python train.py --num_hidden_layers=12 --hidden_size=192 --num_attention_heads=9 --num_key_value_heads=9 --head_dim=32 --intermediate_size=384 --vocab_size=512 --hidden_act="tanh_gelu" --norm="layernorm" --norm_place="pre" --norm_eps=1e-05 --positions="rope" --rope_theta=10000.0 --rope_fraction=1.0 --qk_norm=false --attn_scale=0.177 --bias="all" --tie_word_embeddings=false --parallel_block=true --init="normal" --init_std_qkv=0.0361 --init_std_o=0.0 --init_std_up=0.0361 --init_std_down=0.0 --optimizer="adamw" --learning_rate=0.00203 --lr_mult_qkv=0.7 --lr_mult_up=0.608 --beta1=0.9 --beta2=0.99 --lr_head=0.00744 --max_grad_norm=0.5 --warmup_steps=280 --schedule="wsd" --decay_fraction=1.0 --decay_shape="exp" --final_lr_fraction=0.1 --batch_tokens=32768 --max_seq_len=512 --doc_mask=false --train_tokens=140900000 --max_steps=4300 --dataset="wikipedia_en"
Each number is 128 + 24 x the weight over its row's rms, rounded and kept within 0 to 255. Layers, rows and columns count from 0. Numbers have three digits each. The size before them is the row's rms in percent of the matrix's.

# q: layer 5 attention query, 288x192, rms 0.046, rows 59-63, columns 0-191
# k: layer 5 attention key, 288x192, rms 0.0454, rows 59-63, columns 0-191
# v: layer 5 attention value, 288x192, rms 0.0375, rows 32-62, columns 0-191
# o: layer 5 attention output (transposed), 288x192, rms 0.0284, rows 32-62, columns 0-191
q59 096:137138121129156156121135102135133105112136068115120111102080103116105153115151120097146155103160154130128138150110212154110132114122134119145110118115121147129172116125114140105143129099120092113148116076103174147114113161130103108092107174158118131151189131151146130130143125124165100115122148085130134115113162081117137107121134090123113137133140125130115096093125143098145108098129093177118184073109140153103105175145115110105184081132113163151143124105149075144089135110170133134118134133130128109135122142115153113142153119170125159120122171162124123139107107144148121131
k59 106:130179150121102086155114080131152172112130170137120138106146178152125143126081172131138118095134099128113133146101135139120131136148148125140125162172158139134103093163125114121165105169146108078141124121126152106153133085137138077087110129174149125138136176163107150130074140116142115082120124143111159110132128134135145149112126128155127088107150138140120156125141112141117101138118152095156152184152132146127155079114108148099131161172118120142127094113135125143160130163081105124121090129143103097137150085124151091153124141109111108150159126142108178078123142131147133114
q60 098:080110146114192122141090133145121121120169104154146114143163095148115140143141139116123124124122105090168102131124113155159170105107146124139149142109167125114142193154180111137124140122127117109178122153138142115115149140129101181141108113146103145123133140127137139110202100113130171108095092150109150098135129150109077137171129100105129137104126117144190128094083086119169140129135137167126099128114077129158155132135132131150073140127121103119134107155159129118106106108133185172095153135160122141124131131080124120106132143128112110118155114114115139136139121135104133098
k60 103:123157148132161161152132122087156106118103105145155093163139138119105099191148144096155137119116153123127148096139171177131140142096166145138144135143151115138092129085119115098105161116140143082137134113129121112114120171131143170130107134141164154106116146162141136096098179157126131129096123093146127133116141092170109144137113143154110107130081132145152124106175137162090143129085114098074136177154135083138144148119117098108105146101130118151125130126129168117106108135125121100117129079136096139183129111127124130088164120153099144110113175103098164146113132145143092124
q61 103:155141173144109127119142121138128116133141081110116124141125129130089127095114123097100086122135118126155130086099146123124122115151116141143111126114114124100117060129153134123154164155087137091121135148108114133094108119173167155133111123165144129156082119132125095181086143091118121136132143099123143116084110130155103161103128121161128131129092167126158152119135117167131108124172106161136143112111120122123173157095134115141095107153127123132107107091145145114124175118157162078154136149128055110099126096109118090119152134106124142109150193096106167130123160156110125175
k61 104:131136108092085089096143149149162174140134121131103113142106138093134137091116137109124151136109130092116151130178082134105133159130130101137086142109103159140076087122093106098130152098124149110123137160116122157124134166124180109114142113103115118125159092129109175100133106126136123146160144124126100146093121121156120094091128079169167112144150136131128163117146100148146111146117181107118163189156161166123131163132085129113143104093159145135127113114139141151151127145105119156085127149136181144100173100129114140088132139116153147108124088141129134128087102130145108121
q62 101:104148122109102137153139096119092093102084145167110142106114146183144116117141112138129138090121155131126155110091103171150107114155152157161163162098167151106140123134105146101147121202122150119143156170141134109138088118108158102131172114135126115131117161100150131174123110135108130119103128147147108149121129106138101133135108114095146117093162088126145096127142093162117125128167148082132192127171150132121116127120109146118095110153171122134116146126178146096117136136138111105142119126132134128118193135098124083081138115100110141140101105154149139151149105087118137165
k62 094:111122142115161118123112161119091105158114161076133095130140115132118117123106167112095143115098139092112107125158138131173136120088120131145095179096150170150099124113135108134141093161124103138104069148132093147126123104153094144153117129101132114095117110087111140115158124147181134176104146131137140155133175152115142120129147161127134162148160141164117083167136106141153107080103128097093163143135124136151103144125127104123148113156148136147109092114162079137098105139133107139137124190121138120141100131195094124093123152147121129120158140108127143160137089102102115109
q63 094:165120142130109097159093133171126121122086106082116170098124150122108176120131182121133119133117150108106132154118125130173116156118131083154135118092123161140101117135198109141121155137097143121140159104091086101147119117135095120130134113106105120111107158076129142140146130182137156120128110125122106166185145137138129147119127168110144130115119163113129144103185143155117157132092152153122128087147124118103120135126087168116121106130140176124120120148110169114146094094125095156127084103088142141128139123143130110106130115141129119151178136124085060123126127154092131127
k63 100:125125078162095098086114120137148119175146140095111117144136121103123127129144130116120103152172142144153119080111124146074126101119124124133076097149116142065111146117104124123173138144115129118131158125130200102138156153115156133096167138082119101132106136145140082116120141098118131124143135099158158126108162166125121097158159150140142100127154125112108133138112150103120101125147140118096163095165120137164083165120106114123169120162106128142110116180118077150115092122104162113151122101161133131158121151125130112122156128137146142117124098071075102127124142133149104102
v32 104:131129138148140119112133072143157138111122104158152161146081143098165082141142116100153101098142107121145130146133093118118143084132081121139151092107138131114109104124132078135127131158152131151111156118143141135171113114151160132172085122110114122115158101187121125091137079169158117112145126121104125121125121138132130136162050162160146115116137146156153174110127153133113113132138147072116133112085121116123141126138108122126088086125186133128110104117136096132134129160100142144140133077128148145123113141126098144143128127121110113173070139123158093160140151088169141111
o32 116:127133144064121110120117117102094158124153123147120107133137121140159128138125147117125181136159149139105139136169153119110156156148162143132106125158116124124147139117104130157131124142134142173154104082136122108109131132126109124108110160169128142147154111094136151107132169150129129100106089102134060127165126110106115138122136096052128093101152159144150139105141130121131121136105165132090125143148118148102111129135156121122215107173101121112148110079120138122095120132141108139095157167127122124130099100128134109131155154147138122098093146134141151076082074130105180165
v33 101:140126141102144103157139125101128139129110127092088170133111116135135110119132154143150150123181113154093121139126172111144105120099124125151124126156115136146071142163179083088129135111102122140098128134132103142120120134146106162116151132141131144135135082169104090124122089111177184085126106163088138159111132100137108173125114123134105093124151121110153149129148136155123119164098113111160092118165154101097118153136148101156157135163100094136102124141167175136137174079141143158113116137080121116135087124093165149127081174099118146149147111112115114125154114113122117108
o33 103:120156102139108098130123177125170121152153080141141164076100122103147126109114142169120134121118123134109132132108105102151124115156093138115130128097126126141159105162143138132104168123132141090131106169094142158119153125123147121174099093133177048138165148088100108143148169096118107163134121144155147112131178133135139100130162151155104160105093131164092140131117141104131121125138096112180107126120129144088149144136172168133098152111146102100125137102055131137132111131117122105121143131119109106155159136130125110191111095134122125113115135122126101140157126147090110151
v34 108:118159148149108168135130104081123147180103132129122111121135105088113152107091134137169130134110118117157119135098116150128092135083133139179168111100150147145153116135144090116144147142108126139142111151127118141112082117074109104104156156119140097113166116116142161116122146099082084113126116157107140143100170136088125118077127180131096093154117144133103139116098155140123143175133101136130117171108124119163152139147077138108084156072150160109107112125127150131155092144120139135118153133143106132149104094125137173136091122120107106151102121146133088161138173108157119147
o34 108:157120117128137137133174161111140163104182099127140122166158148098132137127113069133124161153131113132104141135158145117135136101096177128112100128163089129108147140132107088169161106131151122158158147121106113132137095122144126140125134090146140105130119146135126139114125118149119093069174118115102120158130110137088102108139162112105137112127163172091112104156092092143142148107086115127089101117106155130067132113142120110165195147180106136134146120101119132152180131106142094106092173124108130122132158140095121085102085127130117140149155154123124141144131102147119153126
v35 105:126130138198098130142131097120145146117102147117139150182119121162154128144074118075114132130116099120144092116107140162129098103133119140130126169139122100135104180110124107102164128151093133133123122117128128137127115118118153121102092075137139107124151110155115087141117120151106148130055141110108131140147109115115151128119117117149142129107111097121118114137084121133051146154101141139145105109129136206166142066154156121141121152139156138103092105131169133139114174138129124135082157118121142114143160122149132087161083157156135104147147126105110093148131133129157138101
o35 118:099147125081135142153132118120118157122178100096095118142147139122127131100089131141127177091161178108068145159121134105140146123130149137148149140136142125137129130113086114128151106118126144171159151099124110161077157147147166133138129118096119137189119131137138131110091162167131129119140053139115140134128124143184127111137135170080124111069146149129106150138116152121148112131106143096083066112112107085134131128139117119126171121145074101121149110131103082144162134157131144119153148136121145135122105120123094123110111117095125119120133186137116126132130095163129155114
v36 102:097136100105127088160083114096126146121093121148072125149137101074102128075112148118161118124134135092145096126149137130147133100133137140113120169151122144100150126130178138146115156133124132129106121131090086152156121161134200144103152122149128136119098116110127098136109159133144091121160081141123140102125134162131136114111085177118118156128110155136112098118120109106135129170123168153120140154139112090087106112110098136111127119163120155086143106144124155136139106165113128096096127107144139102073131150105139173088093134158184138111104123170113097128145156120149143105
o36 110:125148131127129110121161133153154125098146092153105109150152118109113144126137126120114130123139119119102127072137108098126119118119133154153134171158126169140163131139099085173127103160152139158184143115111079138128120109117120123097103105149154106162159146098164117160139105157148085142164101120115138108111139093121127099139144146169085151146115091123080135130104155110163129117107134119102108119105166170111111105135132094195187144082133091145113141111092142166116095133155130161128181082127135143113131098118139121127111131134117099126154109127137096126080115180138117146
v37 096:088119116124078133127136128131148127136148146135106154142116107111157122123134120182138089157137100115130148121106125158128107116143156117144088084104148128120098144134098154181106119132118159137106129116122158115134137116177188147095139120141137105147103122116152173143117137094089142147093091139112121114143137127123150097132104158148174158148163133052108117119105105136123140119108106112070116124127142129149162113125167150134144118107170149104095098115121064122079136100111141137151085164131108110125077131132094175090105134118124161147115102093086161119118125136110119111
o37 102:127126130117145124067167139134093097153133162146138118140118172130139104154162094099157118138104145164102103111120111105049134150136132168108135125157201146122163113119133108131109117101106130157124115131120145156174133130088105092142120086135134141124115133141137110108164101096133154120117172100118142139139155114106141124140136104126070087113161142144169091118125090098102141117084143164150127169147170100114101131142132117150169126103124128134127113103149111133127115141171109141109150099140134131097105081135145151166129138112146138164118138173122165175112111108103108121
v38 105:117128155132159144109134155133138140113137122152148091147081061139160108105103127125118153148151135095099071115146123138126167152118125143139095101140143132122149150159113149157110124177110153100126090132098104081096098111116154138138106153130129140100129128150140114205163154127139118135139108146147118110150106123105163089122135086120130147186112096164183135124139112157095127103155127090139089119138139171147121121097123077113146096129122108123129130122141169112149137153110129123109125087113171104146148150117137108150152164163141119145159139150117141090101118139097104181
o38 099:134141107145107117120153053122122132075131093091122095129134141137103109138108146131171112144114115084158157126144091116121141101137110170127133119104128126139109135105098105109146151123095141146129116089145104093105110124167135159138095148082133176150130145159154140154140116141123145133137126136105143171122100163087134115086099140138102166163115132105092131156160135126157137145121118113087131154124140107179138129163095088135084132160114135116081135133167090114141111118128128161172101143172120106120113137140130093141105153127158147165127134165125130140128159143212113113
v39 105:126160121148124180158149099117122130152153111089151102124111134135151131090130122132090147121136093106166113117098115185136146129092136134219124077130157122115122173135134160125134143135140136145131127142133100127138113111149134137145122099108134135128141159108152133120221135133109135111135108097098148125135127151131099100125142114136145140108119160095143148148159135105133124141107112140150087161148120117191092133118150162060144142116129168102177134141132122113149157083152129148124125128169117125146107098126167114118127107144122092167106141126117083156092150150102117096
o39 113:126133067105115126092139140103140170109127109163175105164130182078123123124190127145120142085141163147126165128133175140135109110162140135141091122131082101109157121135112138100075133126129122139142111153081144114122116153112141121172131117142168121096155162159142125135067150147128118123129131118109148116145139115097125130154150143113094137160176128115075121095131112129125106102141133128156143106148185117121129179134129103125094158148153130072103089075107135155127117109150111126120128090143141116136141092115121175112148128112129146156128136147150139099103116106121112160
v40 094:075158134139161085106143164172156125126120127087173151111126177081130139148103109159103137174140124112106103118099126129143135113136130107154145122124129162097153132140184121170121120196136168122164128139142131087144096085158106118046118165129110107112106143115136142089108130126165178121122105137128163169122126148135097162099119117126126118109122084141157134141152129110116147133149108128150103135145148110122147116100141112131127111075145135126129147119141136149125153133095140119161086101155130137162082149141100116112122118160138146106141160109115087165133132161112111110
o40 116:139123126111130117141112125161102137124071120156146080122101170123126153176173138117149097123139140122082143076089143114120086118110115159149128115148123127134168129098129158129118135126123111137156134187091122129110090117090107152159144112150134124102114139115108103167107115151119131112093147138092150146101125131153155098125160132085090132096184124134129127145156148115133117155146128188121128096075112106155118161148127175141109105153171139104109165154078148115163127146129130110124151128113102104159134102151158083125139136105109120122152134155144114107158138122093073120
v41 101:171124172138112108161167097129135115135137148130092167130139140143118110129163135152084154143093086126135120091110117133122155127160106121139139116152148121116109061113128098171139113116139078152115106117112112101173120147115141143104147128126115096140156134131133189102135105119148081131127113128166123143138127127110167161115139159130102091101117130148095155178141129158147092129110139153132146156091161095129116129085135146105185092156121143148131134180140102151125117155161124120111161103118133121113112118168114159140072144098121079166118126134137132089120105092149151158
o41 102:137114132115172101132133102099119125168150134085143102101131113111142147153108171111188131158124119122137125120166122132102136155131189134135125122107090120112107152134140134131138075074123164136167150084154163127175154120123132087134123135165127112157118122103115123094129141129146186122121101112136112110152112150148084112147138105111155143122129145071162128150175154122101143098071129152095099176108071138163112103101129131141126170100104153131134135164132142142145152082107139136148148114134147137127167100087112151110140128136159142104127136092115109114121100097134138113
v42 105:153086115150138123149154163130160098152130099125118103138122121133167150136135161135144115149149102139155103115117143130119115118133149152108165086155119143118131151152117119133118134107134185126097117149135109124140154175158130109089102135152133135118147127142181115116106133143184128110098095141123107120100098115106148128150113128081099136142116105132102113104114124107189170101108155075107123155177128123145133088182095146141170126152122130110138133164119149154124123117116133129127113131152118165117186114144099114152070126100100150147195179100162121117097091114120166109
o42 110:132136158150180122111097129104126130137141155122097108131110109107119117147126143118152141162119140114131148134131107154132132134141145108126158114113117129181099164113166146136129114078138157112130164149094112113165164119130148074121112179135150142133089124096104129108126128092160146128128089139121116125174098126186128110159150107110131137122108139152166132143128124090093104140096135090095092097122062103158114128109099130093113152126146138180139152148163130153147164107077138134125143096108132130164139084167107154124102130122147132110120144083078108114133142155194109140
v43 104:117110148133154147121105092115152144104146116126101131078165125125121110124114127132134155117131144094134108099124166104118149122125096124137115113132122118163117139114104109139167138117104112067118155121126142111088135129110134074111109135150142135116165107100104152127135083167157156128099166165129164093143134166145079087132095111086142132124090193122180077102139130120123114123122137156117130125107172138120112101120133121135096139165144147133104166143125159166099118110112129149095119158130147155173095121119116158162150098118076148154135140161151115080094139115083087116
o43 109:118152104096117149130126119154102125187101152130131151135114125101100145130171109129141120099152119161127145111102135164154112105154118130126118162110112098119132110149150145120100115123128106150125111132127137130111084134134143099166164113081123107079146142090087102138118166148102129112097117093150113125173158110153084116141175116077152115123162116100123147168152121144084145093162131134126146172132117125103141143142123143139173147072159088155105134157135103143070114123139118172121128122145148120163165137123125132117145106164122130170092116176128125083107117119066149133
v44 106:114158167123131108141158175158085135161092121137148113120126094105129146124134110172120092115107090158098162149109149114113138110133119108142132144186152172104171081154127096118092121141095120136138116163119117113070133122132112144118137103143135147159118168103129106117164132143116123128097087169102123097126155151095149116163173109148121111153149179150117096097151087114091109113155136132127145111116084093135143121133097129101136095162128133092111150095104122115135096152114141141128133123148118111122137152060143135137066129136137104155126092125115128155107097091134158124
o44 107:162139195141163112121145095151132133091200132087120088140162140149093120120102142109172134202150113122162138137094097150135131112140141126116087109120126148141090171086146122148161126085107105131120133126138110085168148095134106109104108153149188136131111092150136162097155127109147121089135128163126123136157064161134114130094123107157149130131105158145140153144136131104114142097104110104069085179105108143145111115127112126131136131154126108130137102132169134105145141104112123097143098145138127148111125121119106144123100141136128137122131145114151118142161138105161128104
v45 100:148113121136169148160115115079128106094125141155178113137134148144124146134154133151153133098118107129127091111142172150093117142134114134175127136095133102110164124117093147129110131187132188130122105164135122130169089147118106120171113109126098142132129140103115111173108125109133115116123132143150073152130143102146097111123116127144172103104101128109156147091090126134117104164121143138116108128075161154172117092142152143104165147097109110126119138120151152112140139125109085124128114134109096133107153090135099155103046112122090121163122113140106126146123117107095102189
o45 098:118094089109134121078109152108145172112123107102090105117162135086116178092133111090119166101124148124124110127171154109157116124135142128119177126103143135121137166111151104099115099112174160132101116123161134120139129151141150104131160104149143131133152139126149149077110151126099176113098114100112133100146143174172121119143158136087127178118180142131133113110085108134124127146147149133138103074146080118138125119124128145084134161127134099158139147120181097146103102101136113148124135102091157117184141134144157131116142087102136123098106165115140155107107125124110158111
v46 106:129128106154140130114165141132126163116122143147129118149167117120100142129130111105147136111114081156115152113134122081082140134119077141198140135136061137137121128147077134128104138070111080112164175107136140095172110128139156134161145123096101170102107157109149121141098119096138130155111119150102172091115110144109141086123078103098095172121112101128105120107131135119105097141152135127147111116117084110085139111125132145133150134123148147159112143120112107112124123152104102086132151102136145116129116080111136102137167153108144117151099133084154119141153136179120110166
o46 105:135112139079127167135124128135135133155131155141143157154140177154132135147154071108136127123164143118122177146128158185130102104135132170111126111133138138116113125129155103122131083126120157132123108091098098116106122110149125113139135159085091132117103129131155121129128095133178095094096159119130101129136113132107137104134112104090142092146145128112201108138134129147078160090165152121081144143111143137136099146126110120136145075139104137093121135122149129167107181139118121168143115137107152150107182116126122135068141124138093150166125127174111123121142101069128112093
v47 096:125197161156169133174110116085158089153118135122091132151125112087096138140148135091172138145133175127106124129143133123121162149160124118111158141091151166107102080088141135164069121123128148110111129119160162159142168133115141147140136119139148108121174134104090066116137130144127145142111133116111112110171146109125152104155113110150150165149128069124150124137119084149145143145171142101105132132136069153131147114108095132106190116124110110118075127137099145119158152111122117151097149130147156100136130112118112117100138149113111134133118143124131107118144164125121092121
o47 105:132172070099116092073132165120148126105120090154110140163115078142171138140130092105147107136101103097097181127093107155164140139129114107161132126147120131128148136134104129123140108157152126119136125158118124101052174147104101122086085123136173135116157140098121130150122130119105094151155090090124133117156133119141129161114135136131153140128114160149123142099141122097159082163129150110165114131160111132094141153125094118139093128099149122173148095119151193136115102142124139155127149103103159144128093114144184136155122135149153143119117112107152118125107121161102137126
v48 108:176097111128141116131091135101094087152142104126126117113134111176099126130117094079155145144148054103077135138141137119153102119096119137140157106133109137089105143146090116135084118112127136102101104127098127138119177120207099179137160126139139140106142087097117114141145113151090102110117133128133149161133119153138117157110157108125100108109113121130131111103100160146110159096127141113148117091132153126134202140147150116103125126135139126145136137133166113177150096096151130107149135129166086165115104119180118158138135142118142140082130104141100123107123159111127105129
o48 111:139124094120090125099121193110135085111129143144137153130070138098146130147122169115125145104115130150130129123093101128138105145172122114129111127130136123133168088128169138147096170128135134096135124153135180137133108122122138124184120110147106115132172125077083107117121122126110087128155134135128129087141162104134140104151142158136134115143165090122127116140128138144132113088163157139188127125148171160129084144128168161111106122027176125129158151119100140128123128134143090109107122114099145120127142126135148129171114133171097142140114118106099104094155122141090126142
v49 109:107098106110102112121119130128135170103073141159095092133129123128130186173168116144121160114140157135134083141173094105123136081114140160107120127162173152098142099152141156146131114129095149132162145123136135141112171122142148155103080115135166128116149138140144151102121167194095115113113104098174124146112056158127172081089146147135141121128135098122113149132136072106114093153128173102138114138171104169120111134161094119125122102106097123124149118134156142133109143148131089134125156135122128124120147139133085104140119123132173148135143159138121127124141130144118122139
o49 113:105147119121141122141112107143150155139161132151108129175129109119147129117103147127175119103149141084128106072126089125109087148144115156137154120127158152135137178125100116130135148129140131157131150121136099088148168115152155161173126171151106165149105118106179124134111138102109092134127100160091125116112147126101117094120072141159136171172104151138067134157133175135157106113095112117105097105099142108141141108114109121131092120127100120112081135107140127127137157098098175123118137138148105154129121118147162148118121147118151114144095098115096108116102109194171088139
v50 098:132133131123114120124119096161165160118121124132145131138116170163145139090115145155163104163134103091167164134174141160118129120095109120125146126142121093125108134114157094120085093107110119115148111120120090139151106152127156130113100093094094119189146139143126108129045155148094156085117149137090121162160109122172085125132100184130147142134170126162151143142130152132153140113132154144089122165105107133075110130105139125122140107162145106144091105121120144108136145117100116121152132152127130101097129091118136125111115139085114168079108167104156122145108119129145107163
o50 098:115140089153124114152132127155113125111143095157106173166174152130137145164135120121127160102116118173089097098126106107134121117094146128170121126170138160142152094114133115189134131193128138151095133112112075126102134119108129086072094122110148126119142117139155106156141137131151121132121087091126170093110150090115131149125155144125129093102135159115096129156088149133129157137147146093113112120141110172117099117112131168169183123144120121087132158114134107152116124163096143148132128136133082166089111126108142133123116096107117076162136119099133131119129118144091110166
v51 096:154100133181129118110151154123133142092156073100149144132099144114101128084143165172143145147126135110072153165111128196158144131152131094140124119128128076139133138144095103140144137114136123169140145092151152134121109097169116145108125153135094118143141121139138124140134095142150147133128114094127119103113136120107129131077093110133158129141115148078132128106140132167123147110121110129128127115147085153099103087127122128136195141136155168129127159105107149093138146127139128101162144143099141108118111125118136113107171133117176178116085110186164152072134135101140157156
o51 096:154116170115130083125118142107141125145134121112119114074138139150073128127070123094119139165111122094145119155148148146103135134138140111149135103092117135138088162151109142098118144091123115104135137130111140105167144157139123156108145135133134131185206107111116110099161151115145151135136131115136141129148104125114126125146084104107157135113091093182156116124122092127100122139127166128168081109156103141132153154091132134055129115154070131163119149096154157141143095114123177153125121121140152100150156123132111158087116117122120129117129174144127132128153086105147147159
v52 096:140142126168110124129102147077128082080117095076152124111122179118115102093147108145161132078126117168126128134116140151167132114112129116155120130116098151155133121081099121113116139127115154124107143140129126104111130170138089153116112093110104123117126104135106106136117077144187095120137127095091134096169155095130130123169158119111151178101148064118137145139109185111151119090119126118130123090079150135102110133115129170145121174118121160148098141157099102130131123146111132137143108138118145096125149127165124140111117103125122158125068163143085122124134171134112120137
o52 109:139125125105140095103119188094097103146129129131101143125099115134094120125128150066101166118135155122115134124124140145111129140152135096139120103129111079114135120136123157090133131115129125107105127129135142137104158182102113119118154199129123118125207146115112103104146129147101125158132121092173103096147129131155139141157138123098171125130149093182173112095155105111097102136129148171165123096160128142141111162112119128058124127091094120171155124139135152125127118140150117117120156100100199120153115115136167155113149107125106128106122148123140147122130099140104165156
v53 109:099163056140124148156151124125132141113114091120109149133138158134090163154096167101115132103114112131122108096121144139148099119135086137168180125132143106107106130157147110168109186126145139109137100124105147131155134131139123132100118131116099151139139126158113147098097085089162110156185137158125125123133135108145104105133141127081147119110146153135143164142156111111138121139158078122169133150151119089138134141128126126110101108093139108116110160134127169122112112160094145105119169148118148179164099145126140110114156160133131091178114160102088079138097073126117147150
o53 112:149141120083083166138122098131106112148129120153162095125120133113162168127148097153140113108102155092140153143139141123075142171119106112141102117115101140100137129123127099111111128092153165196128073139129136118103113166138129181157149158117119141129120116138175091112103143106098139134087141125122126117110132138114107106073147146118157116126151175103146105127130165161102145127148186139101175081109108153189135156166128109134118126124141135095124130100131140123143141142127105138133101142140102127156139111095156100103140122109143164143088123116141158091126109075139095147
v54 106:069137144134103151121136161124107128091125128122130154111145100138110121100137138128123123140154089109150157120135125152130135109161161147110121153126176130139148105129107181133111104096152058135148149180147185164168148096101146128148115131148112113114189117134150142114083136111131142122137183120097140179106170133137119135123172166117143123141115121098149170166122130114110092123110158170105101119104150142139105129165117112126134159089131158161095109116155126135116158129142100143123115158131100103102112142147103115139120163151103130087136096190116166135103140109143118158
o54 106:149130138152178129152141122118100138103166152084118121142176111121148122111118089097123135093131118147111098124151134108133114158095130140105145101121146158112089158088122091163159094172105102185158173095154123127138132107112135129136109109109104132112072108148121143162104117124099162129136149148162139167130122135098107143149099145105118142070126165130172122135131097161121162074066092116157119151119112102119156059146130169104138144128142175131103120178148127121134129108130134111136138131125142170151133136122131109126125140140145099122115120140140168115129128103104167100
v55 102:095135158116104170151131117113155095138107131105125084122091091137141144120170131128126165152115121096118205143125131087088127111156136125130138150151114110176114164110096123102118121136125141112136112190203140141108105114136137154109072135140126161155086083133130090132135113120151132104116140121116136127093054137133119106112139101127129138153156165163150103143135153120104115130137135150126109127129148096170115097138172107105152150105109146059106141134113088130146139122127127124156124125116100116132087140113143123104146132105109103113140102111130087138097155142156126173
o55 105:127124130171091138135139088129125131071145099141152137124114167109132117128149111158105107109119137162143131131128150091157107131155092167139100125132111116129117142111140157115145173164054133152164132124122138097088107145117151152118089121056164128104110130147142147163152120100157094120128148132122174158101151140111149120106097161124079126122144138114097121153147109139153136102127071105154123115139153102121146122167145100143126105158144129072087136112107118143134102102125147137156098118138111153075142121109136083155128122137117125167154141189107141173139137128139123088
v56 111:098139128122123114117154141135161178143123103152117106141102119161150140138138150096125163147132154126134160123079108148126166167124116137104088131097114124135130136150123127108142121111150111143108089136099115146116154098163149097152125084130106095141132156099137114137110121129134083109111102174086074111131132185085120168153105160117150109156094139165152138139113115153169132126096139089123153112179164113091146124135158110148184172132146113123145148144095144121118077152146132140126123175187133121114110093131103091151132094134123121102132120141102110130139146162134143184
o56 109:142070137141156128150127112116114122194081169122142157150156122118126128136117111118119135097119085157146128115122123106100096132116151145124156090082165128158120126119123106129129107143155143157139153108145135143157129111157097083116121128135086173139105135116109135138087150121154120109116136131144132172133129104095127120169126117068128136089145163079138107156117196151123140108120125091100136157118098123126116080126135151139133123133156134155117143132156120133119161133096151178121094103127133155166152133113135106098140148184114048154105129148113157122139097102155152102
v57 103:139118169152148127148138127153153128101123145104158120153127112125106123082124176098064140120130136127126127120141099135096133099157142145098181137105115141116090141118145148174145133161163100088103164108124123105134133114128142122118098106161118176187123126120101120113159154133166159089134114145115120131112117141123130085132131133151124119167098130167094120119160148151125116126132158133122133088098120163146158134088135138154139169160090160146142142100150104118107130119136093169108127166103062123188115147095109137142138096129166126159112145105110156139154116132187131165
o57 110:138138104115148127156132113146124139180160117144110127122118131124116146134135164128102122153171141139088086082112100120130098156117146145127091135122110135151163137126124107142100139125109140101144130125116087156127152114154114097140123156086113116111169138115153117075119176103153118105115106094146092095167114092155136126162146126061137123089148132146182139125089168088111104147156086121120113136103130135115100118159139169123157127134113120110146139171150110155132174146106192162125137130152143167097171086145090120123166108138128114160142153123126097105115132094115121094
v58 097:113161130132126151130138148125132105124117124146143159092122165158132079137151169154160139130105123118149080109116082119118133151138158078142109128101162135170152143127082104124165136155136106105157162154164099102126143110132159147135110117144103112116103152136074161105117142101099101109167123107120074081149115096126140130131118111065089100133164094126116127128129121125145159121146142142134154106142142120136128113137098127119127126137115123121113135083112128128132134132142099098173146166092094141155089132167119087155175142072150152178151149131187146137141131140118114100
o58 104:127107113139112162147154101120077142117100153138134134130088120150177112128138078138126139138120173125147121141170187127165075109141093124149120129185098109145099120131124145129155144110110154153122096128101128108121158142138161121131135135090103143088110124173134120156114110122143097150128185119111155138112122071088129127115097139142094133151128152132151121127108095146115133149099152118102126119155156108091134104141111095152099128129127139116153199130131133103125139144180129114127063126118111130107166084111163138134121129138130147127091122176132147149086132111177151088
v59 108:154075132118125149154153139124103099161121161155127080133129063085110155125150137130135124169130145132054124103163140164166124140098117137112113134113105111149132122090128123102125074157136127140095128165152133126091120114116121151139098097100125127137128100115121079097133152061124127119118091171162157141153124128116156107168107135100120128123140091157124126171149139129097144096155166108145146142141115134119113159089129138129133097117111185128145092149139133134172126136133092144125140157100121141102159094134132146132106171149111143123145169155123139113150124149078167142
o59 115:128161096139137097142128112126104093094100127106097143121068101137123122163121184151140089138123112080128128113117070120133173144109139120114131130133115113119119142133133129129113154121133164081100130101117103148128145155113119139079122171118168120128117120161140134129152118112133108140162105154099094137126121165128128136083091138152133177140105128182113144123148140084139150180149117117097117141128132134121115143171076156105092135121126104134136119174128126121150133140082145133128127121162151167086107142152087123149133166113114155166135153108121153107167154172194097115
v60 093:131120138126119130131125168155095132130105153119138135123072074148139138126122096138124088134092161145117195131128142158133136152104113168144113167132110177097128133121112113073078160131159132094148123120189146146151109135152109096099143125138128135130123094108162149110073119100137130155144079142151109145127142116148143123156146127113153122123125120119108170132137112110138139107123116129108156118161086191146140104110119110103147133167136078141160105141175118123175128123079100122164146113184145119127130154127075152123124135102111122155099109129114094116143151111126158159
o60 106:123104163092158080134134079146154115157141156128137138107135114155122129143092140122133095155118113131114165076133103095131160133113161106130150119125147170146126195108122116132160104147124165130141142122147160113153158075110073113072119147128155139161097078122097118089142150080181162100144113150096127175159126146114101119117118128122131121124087135140192101098132098114138119149141120141089153140119085133129115128145130132138126122149097166135125128137131121119064127142114172143095144152115157137094154124145098140112154128119126138153148139128135174119148140129147118096
v61 099:151169161120137143138095130142075163139138120111160125137158112125126121131178118134176151129134165128079153144164131105173122137117131141119144128114124145147142197096130154121105140102115122147135123134095110086144131081191126148120134091117125172099122143143116122090137116112127129138134120129163099112110146115128122123184164160111126164147170079144118057144125138145111134126153106149127121136152120087128173166141083139119168167156143134104155161093126126126148144114106112134157149165064172119105141136116119148133110116130105109081143142121116123133154143130099112118
o61 118:132147124161100123104117155145141105107142123121134123096060123141117122132123139121105084151149099121194131117100107141130112116133120119147132144109086082097121095117155147144123161142152122054109114170142101176080127121104110171120130153166104082116154165121128145122167132103130083132134114128132120116141109127176174139118097142146135157151141144158138141108156116104121137183135101144136153108118151131124115162099114127117097087142120121135141133165091191110133141151128091105123156122114115116112147169128128157134136135132063159153137133109121138122158169118086099108
v62 099:117137114140156114173129159149101108143129129150100115137131128132138088120112124115173116139147128113145075070114110146156119132123127134126134122173164150115196145122118145106128090138189140155148116126105105113059137114129128127103151137139157113140141130146177103161119117116173111153141113137172154074146112081125134133111148091150136091114096127119138192139105153165089100125157120140128138101149092130134139099110089119168097133107132093105101108107110203128114141121141134105127118157150131113140115124135111101146115111147098077155154112107110120109118123101150108148
o62 099:165153140142113144124114090129135143076163089103126129128115125079100111137099149143139167154152137098106165184162102087100123117117107126149125149128098119142097157106089102130195116080115119154108106093127107101110152125139160129125111132135121138170134099178165136124150129111119144150113110158104184142108093138072107146085114158094130145133122152093139119125148141149134152144126119088096113117129113129149102129190124124108148128105126156131136150125152113114200125140121130132107103160112124112146134126105138085151112136125162151087117125128142122137157134114193140122